{"n_head": 4, "n_kv_head": 4, "head_dim": 32, "norm": "rmsnorm", "qk_norm": true, "bias": "none", "init_std_qkv": 0.0456, "init_std_o": 0.0, "init_std_up": 0.0456, "optimizer": "ademamix", "beta1": 0.9, "warmup_steps": 559, "decay_fraction": 0.896, "batch_tokens": [8192, 16384], "dataset": "wikipedia_en"}
Each number is 128 + 24 x the weight over its row's rms, rounded and kept within 0 to 255. Layers, rows and columns count from 0. Numbers have three digits each. The size before them is the row's rms in percent of the matrix's.

# down: layer 2 MLP down (transposed), 512x128, rms 0.119, rows 309-333, columns 0-127
# up: layer 2 MLP up, 512x128, rms 0.14, rows 310-333, columns 0-127
down309 096:141144083104136139158142090136112125134104123106211144161138142099153139099138147120099131143127109139123125129176142123162139122106136137136110102117123100127149133127114129100129163154154145117171109108148069141136104137136074124105085128116142133092135147102120132107096126177133142148140149124098097112135091159154141144151129160118086188123144149100125147122107109170082104086146
up310 094:139091121135138138139140127104165118185143144099141128119114161109128143156108144132128116101139149138159161079113088120119177140112103164134115142080085126136111144122090118141103110162136130120099149145131101149160111139122115120116113042135135146115120110140195121130131111098188096122127088167169132076128112117162134116152127109128109118126119135133136157100134157153148159154126
down310 095:128104158131167127119149134160158142125161119087120117112116147131150134136092128133086145134120137107159127098121116138161176097144166152147116133129090100131139111085150092153141156163110147111138113175144181137095170131131145167126184110069135153134134134111116101146127144086106094157154096126116085092144123137101107122122119171152110111094075146136131150131144142132129103156131
up311 105:149122104151115127150144103082135094111155130121156122114138138115105135131128147138147110122106089131120182126185165143139148138124100129163085142136143160098116088139096104150144118170117130127064105115121130128132102091154134099122141113093098111133142134125109149139135141127090176152106127119082137129132078150119169107178105076103158155149141136097082163117140122108148096120119
down311 105:147157117117144113070169166100138102100141143120123104096124138147095096101169178107135122145124132126157173164151158112134145134134120128168154104143137096119125126103123091140129086152140117139112112150073098158075138088092171115133146158114147098155130127088134116168125139138119144147130130141103112166117105116116134157150147101127168111112178117160134130131112139109159152167122
up312 098:079141113142134093125151134141131160128113139112132131116139101140130149136108114129162134121128128143120080128140127127159109142092083156083117120149161139148132129108128120113120087112105107120113166162140110117108114155159126121084126089106153124104138152144171091080151174124130074150131105108156133130109161133160125076081129161133145164129131184118133141149136088100092132185159
down312 098:119158095146097158162121152126135132104059098151098185145129127134105094126134123135126152072088127115163095158128098097144124126106131146131120215111132118159134151060139153114147114141137116139114125145156119128127152134146128148105136126104162147121096138139128117121095108117150154129095158134125145160133156146143130124121128097138119142116098139136116124181118137151156054133119
up313 097:103153125147087148134116125102095121111128128137139141089154187121170185107076124095141094126161154137121126139143129149095099135112134151137125137118154130115095148142098163132137130112134152175095095092112138123156141116136125122146060121149138177112108091119159149103135117138141167105115126138118120184105089125157116151129157121142161125148140094117113113141078113104147156156095
down313 100:114138159145145161138160142117108126076099129135156143132157110138164103142126074135146101147096121157117157104135132123139118089113117107145103106165184132147122136129109102177196154120108091105114146084099145108136132110139132143110137111144176116136116119157124159149119109108143158140159147123137156129152140171153152168171133123164117154118098132170112137113171092108137131156095
up314 083:115144113127115137129100172132100177135122091129128153105102133105143143120123119145121102105109136125135122095120089128147100101089142146117133140085160149100151097141101125138121089101127109141137122133142103178175135147139097110146116146158079128122113145101139160142150160145108159119157096075144112090111086134157152149134103093093099160194112089177121106151112133111106130109145
down314 094:111122128121142138139149132111106115140136144075136157125127124121157139099161113124093095086124139144127151096128131099130106105129091101099146144133176127119130062134115108126191124156131139127136113146131149153134114109161139105087156127124078108095121157111161116085152110167086136101108123132163087111091118192173141164114153141152121108149101084125135144130137138136088101126139
up315 101:150093130131120137154134120115140124094150138141133192126099130148158116113114110166146126139143140096137110134165136111138126081131112134152131160169138099119090140108107174151143145130082151156087084130171157160137112135126102149103137154092117134100131133113118121093134118124134135126116104129123151137080156135077079067159151146151174098145109160099099123130137178142105113112134
down315 098:102115115128155151086154165122122118149090094067174117135126106118146105120119152149120114142134186107171169097092131119089112101154109166127134187184071128131153122126146128124117113135089151076082110116136126144133082110126140145148125110132116114119094128124131118097112101109133131128118157159119143157107182120124151148104129118129092143137141133134139117118131132141110131179154
up316 097:119123136131147153113144093162103107086169135145129101101150113133107149096142115108126125152175111143079141124102128108125132091140111122144174120105105185135117152156148112135145136121114091105069129098148142126121124102121139129156128179102147100078095154101122120142105123171089117072117120123123176158131092109138114116170132129102144075110138128122088118116128105116127117157094
down316 099:106117173088125115089150109117143146175153130151138140140108119172136138120103144137142087102140069129099089148096121157130098110136105125146147120143145154115155110130107132097167099154099097144113119113157151101113148132136150086166146137158148141155119091091127175110164099105145128155160126132166121135117156108126095140115133134167133167136148101139193099113086138129126096140128
up317 099:104103114162110070085125130098142110120105132131130159102125107113155124154116108125152118126133106128175120160141129127114102104170090114119122144148150121122180134124127145126127138135177135113147127160110160137123149140100132159099133122130122144135135157143100148066084154111153130093123151136130150127119122151095115155104135171077155113133136173117120068127131164097082159071098
down317 103:137130160121073114073114142108140135141107133172109123179104102124137122110089121157121085094172092128127150107103161136126148141160097109094134149151143152148139118130140151142146130168144088136109179108103131128117148061120116130139150158102145123124146141121117131107116144121176128120152113163168114132158169148067156113122103149126130140129108115125176087142159135122140135134104
up318 091:120139123119116110137150099090115076130103108155097125122145083148148132148085102137123163127128147086144150116088109163140136111143082101143116132134134104137141184120125087170097138117125129141110108106155135110125150126122163112090143160114151114107098104143134154113143156173137141128081130097136110158136111159161129130136136105096105164172138145153083133082171182148116121144149
down318 096:123140180100126073112168147103106085120121122177145074130142094125134116167102088170121148123159148121129143120119132115093143157162149104116134113132122076120143168133105064099120099108097153144084146113122128100128070128163123156095111104135133151132123105083130164120140149154134130146172147102167116116121133126134112113123131137135125130146143142143098096103105139144148148140104
up319 087:111083140137134141130096114116131115161126116100113131129189098213131144146145181158133168152097125125133133101145140100137123123145143109108085114144123171143103115131151131102164102118118098133117122145110162125077138168131179077133119139125132113124099122120082132138121108165122153141139144145143088107129154151112088144123138082158167155164100104110109118130140144130101116157123
down319 092:126111129104126144126178150129131091118144105152118123146160107161124117148104088116144152143124142208179131075080151130137121139130162160077131145129159152117168082134153137116113139144132149168067139125119165151148116115125087151117153152130129100119150113127125158127135137106164142118121130141160152147121142140085123133160176141130140108118102136074131143145115122086142136127157
up320 117:057122114109132145103150116138153139122141111151158138133102107125104083119140142107146073129138146117136131097159163103084113100120188109113078117077173117149073116150125142138118185113112133143140141145158133156120102099099106165105109133106129124139124091117139123120102124128114094120143104144124138164135128136138112115131122140148147154160117153169132168103141180084123156119143
down320 112:082185144159138127133131119131134136139105102149125134109140150149073106116076128157128115113151118105150125168121148053096150133111126127134132109123112134117130155140152152137121086133133134091167144122098121136090156127109110126142112091126133128177122104111158136140098111119072139111118110187131143117174110100149139124153136126110109118143132145192141147123112139146161182137082
up321 098:144134115148130134117119189148160150109151119092121140123120148140138120132136109131141107124110094124084118131127108120148092140124086109049103165099151177168100164100145166144099165124131105161136115087146118136133131157169102143119129115096120104158098115124120147131108121139135095148133151160145105100118129140140110102150155167105128095141133166098166169100068104150132125120140
down321 098:152115137161144142128137115128128155111107107110166140148110143144112092143150096105103144147108138122130173113132198079112142145112132119091108132153099102114124082134127143164101094125115146101189169113101150146127088100112130173103125095159100138139140145146161155138164117170149110148123172098097132128116135143138134095125148115173118129134120136122112122125162141130170191154128
up322 102:127126145153117121133121114154143138159165154079163111130141109143075131173130126144117138149164143147083134137186119162089094121145133157138082115101122161114135105151173082153138134150122126179166133154146137114172110104134129148127104092106114114168144132148097148160156123108126109129124118167090096131129166082114091126123151146126186132125106127106118142117108141131105148141145
down322 102:126141191088117142133121096158124110119120153113159124118137167150153130120168097112097146131175168152083117116108135092120125106146119123128118131129149123129134185135131097137144144125121130126164110129104139149136121130179106107121127136103099120092145164113123120121191124112115141088152094107168131136185109153144142117097191138153142093136119096141095127145130129096122190128098
up323 098:133080151096122118164159167133150127107143147126173126135125126109113171162152159127140122135091084119157099101137135133107101067119111118115143119121123125109148180124130108147121130128131145129098139122095129141115138110137103181126088117153167090127125100130158119163105173107162155113123122100159119111099138117162101061102128114132115178120127156120095094100112107174136115149129
down323 099:155131094106122132155105115135162143142154119142162140106137121109127126145097086123106093102180102139105115125116109133129123134091119118075121136118161152129125094124123164131152094139114111101121136132134132137158122131120105075171069117105169162109125099128160111134134099091149162080079116161132097152161149172140141164124113156114123124142148140090150158126151158151122141077094
up324 102:147072137115109149125135151152130173143131159116070139150132130153131145123135144163117085149105115134178143146165085177143078107175164123151126135141144119162140100124101144139110138139080138137146066149105136153154112152084126131156123142152122137159141110115100126097098145097136123088124107137108133142127159145117127125124155131118152126180130144110160130097117122112123184090128
down324 099:128151135095104139119125163142112129153095159165166103144128117096143133177129149158163110143142130132143116120071121145105137084188088114128106137111127128115155129113112121167136162135101109101107111102114130114106122104142094117147085108138142088117112141148124116094104135136128077096097145133182110150145177111144115145111129161143143124146106104083148146080103101126092135123083
up325 107:165115139132157119128103161132155153152159166114121137145108140144160136111084116157127120150155101175154138136160136118142124158112114122122107125181106074135157102113123137130105141113137126149060114112124126086116152133123124106082182107116152149121110061098090094123131133104132135128137140149145102132096132138141126084103129102131111059126115132121110143153069110153120147131135
down325 103:133126184129179145079109156099138154100107138116117168107167141095142119117108083131110070105112106124191158103136112131131125101129101117111110146121106142150121129099123137146134148127178100119092119083122100158141129144124083143138119112145132108155143153070108151118121127122119127124103136136132167144109109145154162130125160136118124085132118125173123142122071105161145088151111
up326 086:090134133128095140160138099139143159135112091129146167128127154111129096143142124139145136164154097127132072186122068146161099107104121131172143114082112105146117132115138128105106115111124121150110149126157106093134134117087186155139156152162109153133133113128134108143062098131115143066114122155120085093121132094153100117141114100120091103135120116106109133122124150141093141118116
down326 092:139098170100116093133143144088112130127139117157153148139094096113146119136113138065139134126111095156110094110095137104130110151123104155173130142120120117117181103171135131104162113139097158053124153123127122103146117094111122117104140116149155119138105147132148079118138123123092138126128090145131145124138180118126192149113100132076137092126140123093164134157142128110129154109158
up327 097:152170123120146147106129100086097148106150176117148136096161138150103140106156099164138141135080151131137175158124136128134123106138121107092107139097137150130124116160107080135111140152141148146108119088177165148120112149088111136139141098122116091135149143146151145140102089078134113099128127155079136138150141125132117135130105138126155165164099056103110113138144138134076144142116
down327 100:125179146122093098165096095148113097141151143136141147181094141146136125093126129119115122122134134140118119159137144127146099093111122129139088114092127117098099194118163152120095100172085141137168108149117084123134144154113166140168138166062129123130147137106115128129142125123124136134164127158152120176105100138109087112119129137137129177173148141128127111113170147113130135111150
up328 093:102077117110152161135116124171112063139110109082103148120125144175122095126112110116130101140176168160151106156142106135134152133091138168120149127084156155172167135132134123104129093139135115140129140131112142133085094150125147161145135142146117141129144140108137134049161116126114136109117137095116146104124128143130182117133113156159182125162124108136117129129146137110142139091165
down328 094:112159123142148111122129140167111152143116154109137159131134119159120136113125100131128129097114186139107114103140158139127155134125108100148133106093119132122105146098137129124145155162155162107189092138106150135170131114135114079152129099141136130160135137119113174150156128155147082123143191128150099166127132108208115176159151125149157135099107093114140081113133101126106150119114
up329 097:097139105143125106112150096114155127107152148132094135107132074116128155092151119141147124121107139154159104147117121102128120123145120137101093099106112161081137160115118122122134132156129109066125196133112154129148086125146158101129148169180166165091164091131164101136102110138140122107142134128135145110136144134096113159140080138091151144090101093147164107152118143109117163115129
down329 099:133139138148127140157124128118138161154081143073144178139119156107123119095133117113050088150111111151155150111115141105105141110099127112121110069156116127129136170116135146132156107180124126140147100134150163120118137141092095123084112143154118118105142133105088136086109113154109109145121158134111146117136151110090095133166131161071122166124090101109144147123139119133115094105140
up330 098:150156133174171172138175139130116088118118128115109138146130147157133104099106131155150116110163089173157137120161109147159146120076156124148138119126130157159141167113137102182106142133119142138125113145151130095122115101150105120140118138106117129119151157113139163121111147111114105113115111155139134139125163115151098088109185160146155094089157149159121127145101155133157080080094
down330 099:161118139132118164153144155138155170078143119083132114164140124146190151128122129166117138114152102123178125129130166098115116106130139107133124108158162145135166174122154102150119123141183126098093139081124124101147135137115107116119121137106152166095163143123135109150150145126106168155113154149106111119167154150107110080129097073135117138151151123116108102137109134156136099128087
up331 096:146100132135120081128164083143113131138152123137132112157110103120126128140148133169129102143156174088107138078120146124142131126159090178145137138136109128092142135122099110150131160173097126087106130090135173155110159147109144111126148095135100134123120123088151090144123108176154105160138112126105158119134168146150083135175112145124163119104149126095069127121126152085149126118133
down331 100:140131133106134090086131127122121109116138119127115124164089139148108126091068139133125111136105111131078158122185097158160120102116067120156150102091130102095105124137144110119158122118126119145144140127143137121106108172134115124179160146094117122150105138077160130140178126111109122132174121133115140091137102126142107154157151143106139138142177112124128086055103143131130124148133
up332 100:157100133118141121132161062148153135164140141104091114119098124155127127149133126160129170161152134086107121092112092152156098115089099113141151122150135128171103131116119176076123108133159165161103115126098151132132115126119132155094114135150178147127131124101136093159086124103128133138112116124147135134139102160126132109133126092096168133120067145094129140136119121168156100113176
down332 102:187073158141108121128158142151114126130145108134157155125100092153081105149125135165151142121135160139125107121104076106132122127124112138101156132125139116149106094160121113128125134157126138091120130140113134112128111121113088103106148128093173150096122097101154058145140154105110153122114117123114114157147131139077136148103118115130142112128101160112184111162088122126065096111163
up333 107:127086104131143106142121116111116127123111165116140124101144155075103127173134146130129102139143143115118155160116110120140126118142144165127152120091172140109106106163097155169121136111056156125160082107173151125159109152192182116133096173159107143127101103114130130129102111135141125141109108097142133141120111126161136115092162124100130148065153144112117137116123108118154149143108
down333 104:141113114121113137143088156135110111121119111055102086087169089155124084141133102117087105119051096120162125128114113107116122119118154158132162106143197140158127146117146110103129155101150130111134118114117116129130115084115135162111101134124130139116104116148085129108074131104146096118092111087159144139120152142140137149121087130101130104109131085131131113115143135123112112151162